config.yaml
hidden_size: 448
vocab_size: 16384
positions: "learned"
bias: "all"
parallel_block: false
init: "normal"
init_std_qkv: 0.0162
warmup_steps: 200
decay_fraction: 0.697
max_seq_len: 1024
dataset: "wikipedia_en"
Each number is 128 + 24 x the weight over its row's rms, rounded and kept within 0 to 255. Layers, rows and columns count from 0. Numbers have three digits each. The size before them is the row's rms in percent of the matrix's.

# down: layer 10 MLP down (transposed), 1792x448, rms 0.102, rows 666-696, columns 224-447
# up: layer 10 MLP up, 1792x448, rms 0.0923, rows 667-697, columns 224-447
down666 101:124110164132118187109110140137090128168116123132137128112100138114142145177174143153151102148126101141122085111132135052132113117050137124084107122144141097100134131136104108145110137165125119116127120100159119142134093181107130175154108122099091167109101153100133096106102134149155139132099123122142080088122072140131131106096149147109099135138125093124115147102090137152132118128109132148135124145152129140117150106153143077140164151139152117095161132153090132058145162098104116134147074113099103126137124171146147123147119163125131188163145105144140170137108126088120138163100127123106124089102142120131122155136086121137131157145144116127134135095142148088152128111125
up667 100:152086144123136161148105116124116148146115142128148104158136129140162086091122129147137127136151136114123115149145164173099138145117127131143124094109070128145155131166140137092097101167134122112182098123150082115181148123117139133139160098163115137121105091117131110149142145121144142132080116100102136111107117108085160157126112112153122128124139147114127112151131144153165092107103115130120156113091124113117135149154090108160161168152122113137133074108140124070132112153095123121111103077127102114151109124091117082119124157128125124172144141162068079118157141093136102090102126108108164114070101127108138100189124126120108107161127139123124145107140133134102094141154
down667 095:143087103144104155130130102143122123126117102110103129115100198133140129116144136141131102164136137148096088102181069124116119111125117127118090128095137118117084121120163073088100115150121147145158179104115103154135115113141135113132144164141105123122105161170104098147129101154163175065111098127125112155126108162134125117129103137123123107111119151145156146135172117111102168136125139069136140111162101106125131119169106096109122145122113116123123153123117085124118141100106141168165104142198094129121145075131106118171152122092113140150109115099097168144157127145130112131139130145104117108103144107135148123149115091141106131130129103112127088124136113131133170118103
up668 094:112149137113094132111127161142091155160067130129131125097078162104084185100116144146141121087077093148119129151154106165098115129107091163087142171111148138124115159149130077126128135134152131134158111139138135096142168124104148114140144096152123054136085125148162151103154106148166123160095117115152154140148128146122180129124133114141114120134095103125107110094164123110138122139106139094132096129121087185152171107101115104155119127100159145149116113141123116133112113199109092120090154143155181107132124118123101148121108112107082100165106155136154099112151137182113137152147138098119110098128131133080110134139072133111143146113122114114120159081108144120120092116166
down668 089:125108141147098134125166106092103152153149130160092097144149134120109167128117156098176088193085124112112141134170142128142147126105156122133135120140166086098104125166130113146138117093080125098122103116094122169151106103114129180106105074111087160125118107118089135088126107156132098109155134089133103119130137136091143153148116105152092105108143144121091138133145115127100163150129123119137096063104134119148165086167119126105116120078109168170144151131105164141090149094131105098125137092131123110122100133119096139129131138147169125092119160129123109143131113124124106093136103095127152156121100112147102118156147122118144166127115128140097113111148137160118134129116
up669 093:135068098116098124130153112150134145130113073125124124127126137120106109135157148140101117144149118075144127122130132136172134116156199130177110127144111112134171121125087164108087136135109104121129108149173089098151097113152149095133171110088191145144131113148176136089106136137159146120110113121114118108134079126127112106122154088162152138158142144129133154099115141122114154120127112110107114121134160106102142140085065147134102149149136146165157122135098162130140140154112116150132165107156128147145154118138112128158086162162128163128099102094118115068135119115171121120127159134104134147194134123116141129160139149117096167133147164156091133118137162137104145160122
down669 099:132180157095167136138092170094141140137141129147117098128142143114114145126127128132144128131147143172102134160095134147086107108098209130105140122097145091118118112122134124112170145123120133116153156089102151140119139139133128175123075146161096118103119097119109151161128111077122085129147148106150130145103138173147125113146100118095125101115133114160151124162111142120141087100172163145147161129139109171129117102153200128126172119118144127108115131145173096128116118123124156088109109148109103159135114163110121126099150130124138084100145149160160131179134153153106110132145117146151109087054151163124112115161108096136130095131147102143130149131116104112131136109132
up670 111:170115156135098104102137108139116132119059124138132111120156131131138124113134171167117130143116146156107117117149089158141143102170124147120149111094109160131156113140145128099152169122172158125135121162143117158152087114095148101107118142130160140104124113114115155124154114086132136120114130133130149139111143105150110152108144074153138140109117140135150134085123100139121149073139126121158159184155143182170119127130114172140144169120137070120132143080169157109156104086107153096172155145163117170138137137132131079087149164144149133148173145128147123092058114173105098121144099130094121124160131139099133131147141142091140141134128124107130094097124115157180146080104
down670 116:109176110097099108084171106144124089117066107132105124198157130146112163106122130134131132151139117133127115098166108117085091156153116151095107140129125131132160087123123100142117147121129121133115160137084162104107127141131103111151136146106121157114119116104121121090104112126154130136106147139127134133128163136101099109166118134135119117170149079072140144114124109161132116126114105136086122119168141156163171120137123063136078131124107126103164120147122148134148171118142112126126132099104082143149092101156085121155113077124150114155160147174169148156106098155082140129175149139122093124175169101157137104148167139115136108108103134128145105088108128119112113122110
up671 100:099136150125132110097145142153112113129072132112169150088142103152135152107135151122135161127114179110099118153148138115120136124135078117112158138107084122133088116103120137128123110136137146149111111101118145061095116116148123154118134091156110122123137102139111103128071141126141134110167126100107117110144123099148107161122131122118099168149153098100178142115132165109124137103165155076130171135135169144122134152143099128096135119110144145093141167129127134095154081092085169121125106179133133135068118130108123128131141106126162133134124127148150150150113109123144154179092145077141143082158087134134130095191107159144088159118135182153105127150082114149125127118109
down671 097:159159130127092106110154098114111141131177150098088134129126144135121122145136125113099141111098148112144113107125117109122124143098166094106111062173123155138177142123121179123123142065106144111127092162133111095128103119110117093159158106110113129137145142129129122121145091149161084155098096096112116090095128153124177110128125137156110100147088144121113162119176104098096157103137117090107068125115117095132138112157134171173145090127151130149142153149111132131125113086126139133141168135118128165109142110087115120151123128106116137068153127140151141098146165120135116099103135154100115124115116077139089120140142136109154135110146140107116145168080116132090098150128
up672 104:149105117098103120155147132135156099166145123112141136138099134152129174143145138113129125134129138183095148112145112155139122142115102171129110132114129144094150127172105101181115069115117092128128135128153120111153127110129134107126129148158160150099108176188188145157132137136140137134170162116138118082096152174073130128131155108147144181145140121095111179123098136112105147090144147152104130096115136101157132102104146102090144081162109117158111126156171124164141167123143154135140118175133066148162095141138159121157111129114130147122096114180120172097077096111121099137093143155141162099087089143072134150158115114129142190110123161151108122128165097164172123108139
down672 104:162165157130078119139097084173178131172150094174117121117112122110097114124101180122139143115124134094105140156132106089142127149085137153123092093132189117104136164148139140148128116130107144136162086123142110134136108116140141114115131120152124156124137083216098114169132158119119143132146106089095133094114098140110127101162084135113128093147140149118139124118150139114103107131126174144113133129167113155093143147094151152140115151080149078124113152141102120128100142091096143182097117130135118144143131140124136106148120117144096186126149106141105145104102089137127111114128122109165129112170139105130151143139132127146141129077095112116104126098135139103154105122152
up673 104:118149123146104171114112148110142109097177128101145112158122129074129112148123117144162110127145154103098138083135142104145136125131104096140111159105114101140113122082114103110111139098123131154087148124117124129109106099127102155078102128105119118135069116106111131128160088120089106096117117154099147120125122109118092137095123126102065137107157137139147151154094133140151124133138145101162149074156127118078139103143159156135136134097109160100147076116130134128143104112155109097143095124095142181143143144138130175121112151129159136112127156122155129092105118113141098151124085152159114131112137140147115115111162128165122115118129152107140130107041146151143131141185
down673 104:149125111157103121132106110124130135119135131131169130171127147130158147140112102087096136110137123106136134109076133109112109139143134097122129159154125116115140094107112162117136115134121119134093202080157141132132082125116083118129147155146139124155104144124112115121138099133148132108118116147129124124172096150153093115096112148136108166146101114151110137113142133194108149106157109106134145075162077130132171152143096096096132114139074146127068083156143118126148120110173110088149132128105171116164151085107137136145153091115123129116147134106164140107138151159066151124088149116099117106125098094104171138110137118112099105087118150090162146177092129167157153168141
up674 101:162141135128119125113110116126138151149084113126112089126132114132121120167087137146150144129140132103119107103153151166093128161106102162170151126120095118114119161140113103127126183134104108086121140115098132131131125126122125101124064114133137142092126139139094135132127136150127164104100064108099119143166148148199133102143094111149143114122101154150115135148089138126166129124144116105121121145125120133153083156107094121118173122148111129153083129117150098130077147132096115141154151124158118132125142166130127127126119135112130076140114147144113133159110109120115098160110123147149134119092099135115094130135128099136166146136133153125132152109142120138137134145134
down674 098:122132082120101168116102139123125137137095156117118118141100102186108129128124085138121146092127124129157158129147122142161109120136095104135139123106112101146105089099092124124176053126095117146108140143113159099135154127155104168107114144125075164120107129160090129152142093130096105115157123127119130124097095121111145125138137100117110162147108141145099146146136117154110096112106127124067095092119111154162123152100125121106126135121139171147135100118109141153085135122148100144114099122164112192123115118124109052126133102120097177139094138117124163135188113117090134125128123120149138114144112128131080147129128084124097140108110160146119165118162097131101116134148
up675 106:098141148114144139153142059091107125169103140100136137145129101094086160128126141060113173117117146149139141123101173118130128175098120122119107119103144162133063120168122117137128125099158121110087166133152110106100148106134091122124097073130144091086104109129164106130106062173125165171147112110120150132129134148127127141117147134137114166115098148129119097125137133131151160153129114136120108156117147118133132104163081148131147126149068145178120111128129137122121067146129113138096115121106165149095159138144113139154151145178080081141102156151112101092129089129130153111108137107124104121094105113137162144104170137160147121137134142063090132087154099157117162149109
down675 105:121113128130098102127146155111124135146100104111153112145141105104122118148144120076146146131124109162148123112112155116122117136125079130138144112140114126104112111122175144143112123126108126141094128128157075123148131108165150152120104130131149111130102123124138144110135103106136095120109115091143120120141138141136160114101074122146159100138167195064099097116124074159104096145126150154114158134126145166096201111124092092165104150091133158156121116150138098183150121142190091108148139071095130147109126105115107140122147121128125126128122134106148151109126099155150157134109158120159111120099056168096149113116139139142098095096130174119096101156090150111082080184130
up676 096:105140137135137102127133132128128112117088149166108159132104135108100125092114147177111101103145109103119177124181137116168208150140167142110148109135123134141149144137107126134109158103115125144113116130128100139151159128137126120128123139131141160107100107106138123180155172169111090130132131126176151178118093119122084181110104117123143130125129101094128169124134098085145131133170116168082135133144138145137099143133142124123082122136129145103092112131113115135139112139143086094082097105134132111154157126168139131143120135089147110101162116117125100117119119177133128145114137106143136127135132164146110094105111095160152123139106110141118109112107157103123129097130
down676 104:179128144099157123113122126135154161097140148142070114096117169116132119150127116115150133119164140116128107120113122124118125113106076091080098117108089092159124111099129103099078152122126120113118122110115116136117128136135116157129175112149133171093105085121096106116040067132138089137108150125135107128142067119150139101121081108123147074130088112126099146124141162096146163109102156111093132141162125161115143142169129125107119160127124109089098143172134113138122152143087123128138116123100138158158093150111103096135121132141131106123102097120127123130150123141091095131147123148090102116118115136120097140162081115126176080118117137101146138156092104133163129089121
up677 104:134142108196136150130138146156147116119113176154137103136126147097108121132075134129115104119138080111151101168120125092112091134147102145117113107101098104121098132160100172152131146140122158131143148134135129123123116133122165100124151117128153156123105118126187080142091157077136101155151128123109088097123160117122126130105108129117124140100084101166144157109181131140139098110179095103139137102087153123148144122162119105122116156132132140116121097145118130108117142160120112110129129130133147121108102102106129141097103125098142164125128129121166126141119140145131118131122129117136129127155128141148167113151125118136062116114122135124150147126129148127105114104141
down677 100:136133153117121110114140111129121135164112087120102142195099127076134105183147142149120080081067102154108137141158122134146104109169131101140107164120102115090109130122143088115125154138107101125083091120162150082140119137128111121112120113114117157157103127125105076103104172144114142115142164125128138145132136093085119148116126096154141149178085130157130107119112129154145142135109156141121106141124099121134129090134111097139137121135171118192126134104124137112142121106129138164119172158150138140109138151143096098120137112153146123102102109117132114146128141083125156076119102112113088138144135085142130174127123145160120104130146134084152174107116144116113148121107
up678 103:104130123139134098115143124153153166065107118117092118147117128118118112088097126151155140140147103146141151125122158137181158119123139083103119136111122117149145122129152146147112106092140149137106091092139116136166127103138104140144129142103152157084094134153105107141083116124153132138138159115132148144099152112148135139102152155101110136097116096161054130126146136111129110177137155152113123154131091143107076144144102116094121138148145132079157119115118111121180102147161126146141148136140055122138130189149136122138145121110179112113080165093134135132141118097127123134148129122146133135147172119148142096136119148111073095130116121130175151138148148098147120130120
down678 096:099155108141143090135054156176171138168113172106158132104140164166138119117159151123117148155138113127119087156150103134083160183133144102143113122150141123115145154118103133145157114118129093087141107140179156160126120185096115111148155104123145166096125105149084109148127181141110087145107139146114155121064111139131141143120098110082101143124147126113105122149157131138129150116134139149139146146113159108104165115124083136146130139147128109168105122135135143068130138123112118116134153094105128113144121098147167149134091131110130124132089142142128139121135153148110134101112129145135129109174093119145080132078083092169111090109126153118144112146116126169156095150204
up679 105:142132087096140152117129122128150095136107071117121140116111084127102136046128111142124102096173109146120141098094152102114124103122138132134110124122120115124068151059132110126108141150146164152141128154130123126114118101107104132162107128112107168124115112113088103137132156144129137123103100125165116148155120154169125143133131104137135117108115144132153173136109133154158147122129125149122151094153111142146125113150115126143136106143137151144149123120135120125125168126149112175065113146146100126116103129154128145118150114182106151148115150132115165152134120161116074090171130083142111107149108128123139097159127151144090125133150117148135170133140124152111131120134
down679 105:126134113132144148093154132148112157114142168123121156185165097104137074114139110129128123166113098127098081154096152113125141116114096129133126114187101138136092121095088109132101170107074146130130110141178119120103103095136111127083150162129115141140153095116108130118124122141133138114136123104138160114118120142076113171137117120171110129142113135109108139101130104133110158142156100096138118121159127123103145106140092117137142077145148134112147110135141155133173139139117100130137139130092095112116124089152134129123160111077092131095132153128068109149114118112081148119164119120119161084165153154113112130124095101149098123105154152170117108102099139165143155144155
up680 101:136127102108096130125147129167126125139123108111091135166128141131134110144134162133158138117122146133182168121140131134142129151125141119135113144110108149153112107101122133171152136173167123119130089114098100134142085115112090167126134142096136160124130130152152133140174146111098129115121097126166128135141140101150133105139083110173134115086112165100138123141097155160108078095140139089155131158117175116115140116140148122080112139142135126095134103148173128085090141169087153123102112122115152124114127109115110124107142120156115110085101122102081082142080128168114092151141123163131127127161097162055151128113151112125143120140094102109164123101142142134147129121133
down680 101:155148113146145134108152163113071067121110138167122109142129137124155088127095103109103107146152118111135165132136133180087193149097123117151182124091106121135108124102161107108125110077119166120139143140100108102148079160099123113091115121119109117149139122126084151104150114092112145151137154175152101142106120166164137050143122146145097116119135138109090140137104138086103138138085076119097106133138131127127121096114085117187159105127104135092146142139154123095134119096153133150095092114100102105117140158119134144125115172109169191116107136131194122125115132130161148141082084102131146125126099115135137123133111121154146174130157145145105125115125126123125107123106
up681 101:171122130143124165114127143145127128126114152145074156147143163128177129105086114145100123128129115130127174170085133114116179132100121096118115129145123149163151112145141092131141153114152147117115097118113143144146127128087147106149127083125164091147131130131122103142095171130142146121094149111133092089155132130167158154161156124125074156158141155138140134101134158109123121140175142141163105147141110165097117098093147079116138123131154170124163153081068152103151149113159143098105159136141118122137143130175139122138138135083151136093123101170078110156115162127181128166167127130103149149138159079140155099118135170116069137116136121134113144132129125150131101121146
down681 100:128121122157092110146133109157118139113113108140165111131133145118146136147173091108075115144070148085174091139087113111137121128135066144135142156123119137138109121103118107094137159109134104120115088130103067152139109091105120137127147099121127151168129146146139162162106151162162146135129136136135146103084131136134134141134120154116106132129126107101138114114152144143146120113127121130133096102130109143129087147124156110066164154153094112132145105124145116164129168088161117132076121104116124135131137145116103106131134132120089141148115119129120122137128085144126133117129115101157092124107132144091116123125104116129132112114149132108152127088112160101111105151127
up682 101:112153155191128129126121151134128150131082137150112128138092109081165096120167137121126084115136140130083153118147095102101142130147117117167065131077133128145102123112115092121168156109134137069127115093141125103154173108091128157134152112111112175160117134107141125147096126113137153136144146121127121191120128127122104106128103135140142128147135086152119120105136100132158134144155102145117097153122174162095120111158178100141093158156120148136169131132103148123123108123160145128116118169129086119127118128103105135140116150099176133107116095148116109095123107162140134114121083135123173098120156145161129133138148125129113115116146151153092148128139142122078112146137
down682 101:140125099085113137155146116099117134109117136124080123175136110067099082156106118128138102149095102136138107143104127122102099151148165113131116142165103106103138149170083154106169109143117125091125100173128109153129135119099133117141143112160119148119122132159120102137140087125143123073165126134157125118108117151123148126089078147109177142123107098128125141077107143126108170110108129143110133102123093106135131116134153069115129098122082133153086136138135141160123135142123138103176118153132065145129148160117115139139103115145134129132089145143128166151098090130129146143105088190115142151111123096146150120119113110126132086144103115108122140079099164127129158142135
up683 101:107105119095114132153137142109157143204116174124135110141116125116132080093124158107125126080098130129092123118092134108156143162116132157139098135139124081180082161140123134138126123163185124141171089110115128135124151153089117096132128118097114089106107127105111097108118161122120155073053128137143109107114135065110099182113140143150138129139108133108128112121128127112123101124103126129137138149106152095093148118130131147109170080124162129109124077110149140097114120116137119106130128124141129143181077127113125160140142131109130143124123164106152110094127146138142155105131093137106116101101130152136142119115128094111154140154101135111152121135137137174151138149144
down683 101:142121136096135133149119113108120134132134146114123120101127135147111172157107134154131140131126108094145145126167128104150138077092118104127115101123108122127121109106139156142118086096184105123130128130112136128109114133135105130159145150132115114131138108115091104142077133129098127123160085140092135134108157125089088161137159081125123113128128094131146105100109194128145102140177152115131161132140121136120106133106111121109122176100176131112145171155125098124147152152060173135092170152151151114142130109130046120133112152110122127126135107112143101125135073110095130102110151084152158108110177100133151100107118104100114072091136148076141151139119128144093066170131
up684 105:136123116128135125187126124147119142171115116123153089116156118139128125122131142122197091119137082109078135138114142165091116138131118119097106119143093159163099080114133133109144134149116114127173142162132145144139117124155136157131123138149150166147129117091148095137083100183110132103132137092140106086148108119073124090135137128142092166101104103144120102106126139092142122152184132115113105090143134163139129149104136118083142131126120139138128166115138122121117112099135123080126117117148170089151145144139101145133133123118085120125159084150123142123140109151116110136118061124148203100124121170148151089105149133124135119100072152152166133108153150144168167147108
down684 107:123108132147125163131129158126131118145097124146128131129151134096147121102075107171148154118152095149149174127162164129105185145072052085098127102109084128066196136144154137129139124124136158115148141145185135146099154109101144098147066107117157106115132082127138123134129132104123121105105130107134126088147147160139094104178107134168148127115118128125109127118124158144120123153125099071164128153114135102126139144106104124062124105120106143158112112089128183114135153080134147112121145091140131120150121146102141131094147117120132145103119107123151122145136123118085153121102137085131153135147090117110166091099069132103112108126109181134118107138092146155114139173125
up685 093:157121124123136107153127115110135134116131146113119106090138132165088133106093089142110103128153124108128134150109085137128092150137141160117105090123141091147083150093151122109114077139127136098094104106145132114139109133093168129111138132148108146137135085140109136134092104144135180147093167137149119114101084196097151120112134164107145139165137155181122157148093126162128134149168099139139126127150125122139101118104075132142123113118169149106118127092133123164143144109144104164126139176127117136113139100128141103087100111130141091142150100126113133111111102100133086143140168146093113121132121148151178116141183131141168169094147134107123134120109113102113162159097
down685 097:107090112114103145132088155091130122125148157134092138147162125079092154166091140098101129129127133146131109110154143111143141124120172124135172141117113132163106168130121088116102195141162123098127158131108137127133150169147131134130142159127116174127133120112083116083152142114112090163133123107143110100121147096104153170162133117148120115151096154135115141090097122136146101105110126086171132125128131128068130113123145162062139115120119122150131130096112069113137128096151106141141127114186131184153170165109104112120110159112112135115134120148105156133116135113160121087127110115157110120106154131133143113071096122159134136154075144115135082111126139171145165124154
up686 097:136138177125130121124151158154135116123157111119158139153093117138139138151157112135144163198149138127091125137100106114124127151143132108138134142153147105122101144128171131131149129156125135146109137089118141101099148129194112138143107111136153146101073141104162136109102114131130107116133138082160113138137117129109176096154171120096123192117132147158114127136107126077141141135133077111132135176142151160128101082151143124100148135129161105113151097106135151082128133140090149142113135142157108146102117124133163144086121154138153139163118099087090087144176131149137171123131124125110136151127135088138179119115098114112115163081131139124125141116143102118123119128165
down686 095:110083132134150140155103127083186140119154147101134102090117144105113134146163105110169133129122139096132088140122127098142117138130065079098145113123108120165161083129151112107116136099159174137137121093138108107129058122149120116105123166145137161155103093190080090119122140090132124127083099119127097119132134118089117073117083144154131115096112114119140092096140166167159105102130123110143131130127133130126097127136100154137136111126105120151125155125103126117122107105193136120140125127104089099137230124154139121119114069095068130140139132144178137143110113134129107126165137153162111141116123133149115132120072134138118113126088137163129122131119157153154127129155
up687 102:102121124144116142123128139143139141099153141144101085174118118103108102134126128118100131161152127164142087148113060087138135099112104139106112129117142139110081116149090135061133157149144132100105099121121180163154119088182104119110107185119118126087104135127111144124119134142131112135133129140155133107116103112118107162119109115094143089084123170171117106133109142122125161142140157136134104108098165146128122130122118116071114167138146093108142123150138123114165114152129130114111119084169106093156152123126141102112111142102126124137134109119136124102095131147149095099145169163134103120122099095156162115085140121142108115150157130090092136115120100123188190145137
down687 099:101105182076109140151098162114157094133152107078123144137129146131104130125132147112068103135184110122130104115112090094109135135125083154164102116133141120170113108159090122145135126137113095112096106165138177131150137140100065110162188120125113112100121102130109116115116104107124162183085083112112100135119129135097116133144136140142119075144101152110138149117093133098153136161118117116177133159095093126138142128168128152141151118173142127097128138138075086110151163104129168110088156098151091141129152094095108090104142125123100139147136120114107136112144109166141117140137112105182145154174135127107145103154143114123113134132127153120129169140105144115115124127138
up688 103:141108150142111156206100155102122099120163133155146129115102147100129095117132136140129101085127135126144133174170143108109134123117113127124118140122170095099123108172161117142126124129149121121147116142106099119147172113107161171152119128108119170150129112137115113141105113120126126128150165125147166159094106117136133119115124107172165132156138154136142150094100152085146188150180086094162112156069125121137113167101132159121119182127131164145144089105143139136177147144137151139136145115131106117103107104108126127152152126115131128100130111114155142135130167131134122108145125139124127084184110138160144159135152145121098152148086146086171185145138144115151112148126
down688 102:142097132142152113086133165152184116127159102114131122101180157106126140127098139161114139083151120146101127152120158102149101108157103125104130156124110134134121130100152087151166144138123141123108135096129138093126134162126163128121110117116068140089127132111131110141103157100145068113131144159150145135115096137157144117063137147134156056087169129093104124095181123072131173074137143151134135118135095140115122135118138135115124074166155136157132140126131102154157081179114119090140108157138126099116137113100134088103148113179154101113136151117156127148153137118130115108120155140108138077088122131129131128131124170154117150123138168131160138138099140158096179135140
up689 099:099134074136128108140129168132143122130139154157121140150111151097117166142110128131154127118152126102138105166141177111150183102132128148151144149118144086158120152121130115137109141106112153108147115135131135176130086167145139116134152108061160076133120130123129120104138121134124145162122123113107085147114062117154108139158096149150129110103148123134120130134166097130165169109150101133127151156127132155110163064134126082153128094141129127098178133088099157163122125156122143113098126125148119100101099131092144176132117131081125112143089183118127146118091145113155093138133108153150161136120135134119159113095104124114117138145162147124162098126120106136112147137144
down689 097:155120112117134145155134089089128126170157143124098156118132116107142199101139160160125117121133165132140155112115156109075142101109182105140121149160106106119158162185143118122107129138173143148136106138121110116130129154130128134156107113119093139172142140117155094132084104120129137089126147087099146079093153175148140127116103127098137132137125099151110155109125159113134138157133107188130149124158147090127110147145114135138111128142120092124142106173099166128150132137128114101139138110115121132120170133091117146156152082148154141157134083131144165127114116122114123110133106078131123130098118128114141102101152166184129103112134099097101121125137146098126184156052
up690 116:136099129163101122084207121089126139132108127144147101117158114154106120111122164089136140136206126111149129119157098093130133111111142132107118126113088152122123111133106132146173123151126107158126128163148130187146105127126111077125118149119142167131109139149153086190138139123106122137099136106138133111136109136115128123156069169131107135111147137094120169129127133113162124123125102139107193045152163117131122140176095143137159143141165152130135101141160123139085094129150132156127140119134158092112213093153155132083130148132138102118097138115151131132127148084096144161129128113105063148133154110105086124096109130174145123192136067119105118119130157150084114143137
down690 129:120147121122133100107160125086130194124142116134151095119138150112160126108131154115168121142153130121160106131139148125167129075102129111128116102110108141108143103169150104134155120146104107129118126162167111177125121171131130102116125175130132157147064170162136114116115129136115123125124116105146131108132132109111151170131119112119097113113155160112125144145094157128161095115129120154101168139112126116115141133191112158133113106145133131148172107164101116168078142149147166134107108132142170127125128123157111167098096162140178155148074162107159147166139123119081097144128083116108088149157109133131116169101147165165100123137124106119122145088125180128094127149121
up691 100:099165150157113152104135170144136077117114133140119123145105115103123140159134084135156114144101170122089134107161092143152121139117124131157152124074128121143141130070106120119123155126150106153111109152031117125123117132102115130137119120155130128109128153103086085122136149137141144131112108123104120104147103167119095092127159113166123159085120090144120148135154094122097103127134096135104177124139139090116134111138119096081099104118144106124094129146125134174091125148140161114142122136115077129154100146148144123104096106121147158149138098097134113147157134159127160100154166143142116155203161153156093063137153126080103137090162122136125107072163091114142130148130
down691 095:125090117123082168130098113125119170107150100125150103103110126096104168181106127131141096116106105105109100138163140113146160178140174114095132144118167118082161112113106194144111102119124154118141147136083129160090079134154119136147078107141139119081067096189158155099131151107095110117116139123097126151156123144102140173140100125132139116124135120110163113102163163110123125079179138079145111079126115108107137127133110109140104149166140116095137120178116087112153133104116121123143169170110154123119164152131112137108099148119117128113120127139130124146139082133105143120111123135127128133122144120112098135081110098138144140118155110170140132139082161111125128162148
up692 101:136097141080100106133127148135079181124135151155126128131076101145140123119148151151138115137107150113135162091140102131148081158139114139132122153106146115134141137100127125122131112125112094122122113118144114091121110146088107167149138155151111142099095123092122107142139092138098144127104141128088136095132151134124122098139101149110148120140126144109160109130138165113118161115158133161099068118151159110118121180123097077166119130119118150145116120141152086085124069167107164118109116108094134129108124113092129147122162142130142151095136154116143139135118160180119069157118122083088125134100116151122117097095094139104119105130156132130191128087123157155190144127126
down692 099:114083151154118118130118104124146119137114120085141107155098119135155138123131100151151132107096108110141100168119117094133117156129033133103147132137133117148118143129135123118100122125099136083124177095133178170120085129111119149167094122170155129124105088147158155148146129153179133117143132143117175134110139152134102117148156126151093121097112090136162127121121141132096125072172111166168108169088099167126106094143145136131106141150087106118118133112110118141119105136106144152118156127089166153135146112148126164129113093118074180149111102092142132131123105116104103117141110132089115105086171140132087132141119129126125117128098162158109128116141119166156172148111
up693 092:117138097120122140122099128113093122182117176144105131138092116118136135165126095195157158061108109103145116136139103180163119095128073125143119131138155158128134104129111110105145196111176115161128087175109137124145117152160129148122128119136116163118140110122159172144130132130150127131151158128131130091113136140132116105112151092160150118108142107148118142148131125137110119171169141128142119148098142149111170097135122135147120102113150106108114119107143129122151104102138156145146141123129147097119106158146105160146149150149166124167135109090106139114170135108146152144145159157127108136154089157171164146142117168163135101134170137122114130105144086119127089140110
down693 108:145078157133137124128136129116165133097135141120123177102182110150115124084143147098127102186172149121138112115130145082117127164111175148094111112134093124123119121112141130170123100161106133110149077090070088127130128088080145158097126132115174150131090118149116113140139149147072141126155135138145125168169169115155117118110103147102135149124155127110126132099114127111102137130122130153101155100117117140106108156152124141101150137155127157116130129137128143127099134135122110098132132104108155104153111060103140167136063126123099105162107118132130123153101115154092133127134096078156173102089182143109091134113129080114104128113097090130142122180137142154126157137135
up694 101:166185168125114137177093155105167134135202102132149101136169108167124128131117122152140134122072154095119152137144148131124112145100149112130079134108131116138129134091157086122116150159114146162148143141143126086111089124124130094125106078132098103113086140117158113123125077126165159169163141131118120138166159136117157146145128108120160148095142130071137130146120129131155138120137142161128128150169145089123108111128132102143099094112099117112128081162110131109091074139143093138128107136090138136090110163149104088081146091126101139128109120141141145115129170155129087139135121095135116127134125144133158113166101093134128090129114097111141103105071124117108123121172
down694 098:121128132100091155106103108123118130137086127138138134101139168138129150134132116151133136104126103145152105111128128135135153137079042127144086164140130137121139097140129153123118106107099160115111123089150124103116103200151150106124106141130128124148135136108152113099094074116116174141098153136133139147179120097107129141121140065154117130124122109124126138125132125128131157130099157180123138136082100099103121116105111129134146097132082114091162088122090101077104084146121118088163120092100103165102103134126151121112160075140081143124084147147143107143119146154093115116125136151132119131150148130124088150173107099095146178098113148103106126091162144125077163118085
up695 106:153122102115140140137126153124160084109158112154106121149113139135122114091089117160173138155123115126183164151147158178138081159123112138102068128108105137157103089117158126132122131157147174105137146165117143122142146143126101156121136136138167106102127112151134145168148166119134116098145118157103122106133100093110123117134110118128167129114120135127126113134103170102154126104110089110120122129144131187110132106164096156107095100121133131101162115147176153146138141142139147076126114135128084124153106102131110107150114180163157138136077070147140109114146163149122153186073081122091153118120141152105109142123075116115182132151098135125148113114127135124114126159193
down695 106:182092101127135177146127123142147134076142095160108141078181144121127092133171113130134118184143080153186126159130100143091075156132126169124111142153111096134135115156142120139139092088140121103102080130098153136121129103160142158126139103133153121145137139112142135102141132150096123122091121150200128134127063131122119119119125132133139124137100145106111142115112131141084117117160103115122154130113089144123151097164088110165138098127123125119142143159127096104133157145105064118104128107144105127148113170136070149134111173142111113134105141169116127121149113097120148134137098092099131123109112084149122166107115121141146141150156153144147120149117061155095081135108
up696 097:130139102132094141129111174126150122131105093155117131138110130122095164113150111124134111154153147136103071096104153140132158154089108095138147110093114100139130100151142125182134115135094118155144099186117103132174144103109113120089155120121131117172166121102148140183115085146124097098132140161087140106087117156107102133125135140098115131107128152143107151137124130148105116107169086165090124137100107107117163120115148141135120172112156149147165130143168108085102114158112150159101133108145158116116142121099113143129169083119134123100131082151124161156102103123166127163137121159108129134115140144077109147156097136104119123130100132153113137121154168142150129129133
down696 092:161136114157156152149106099128155137127120183148123119096156096120113087094118121109149141149093119115103078168125142132138140146155062102138147174142135161112147161111113134100140147146147149140117114112187113108101154116125069168108171113117122141113136117129157100123101108145102154148150101115142145131139118122105174130105106119147087111132083141154139131093120111140158141146109095134137134127125132166119119104111121120102136115156122133141115107110119130129176096136136147157126087103140148149148123154130141096121111141157158161136171120098140100088139145135136135176110118113131142107093167172136155126101182135128147152162122124119155130147131107145118142157166
up697 095:114124119154151131105146132147156131123157070117159102088115139181132084160111125114159142145124137109145087133161126118153154108144131092148146128093181101102147125123165105117117132101113098108096090104111099086105126114098130114109132119116142131192148129165146144065127129163117133117137142106073134126105144136129136122091148143111097114078136132130086146099119112114111113131131136148108152048128158100130143158151160130130143137107146127151131121085119113137123161108097150144120150106155106137198067141137126144137114092097139104115107210143157108137119094099109131145139159115134119106088128117125118130133148146106140102127152131148126157139128129110155071126135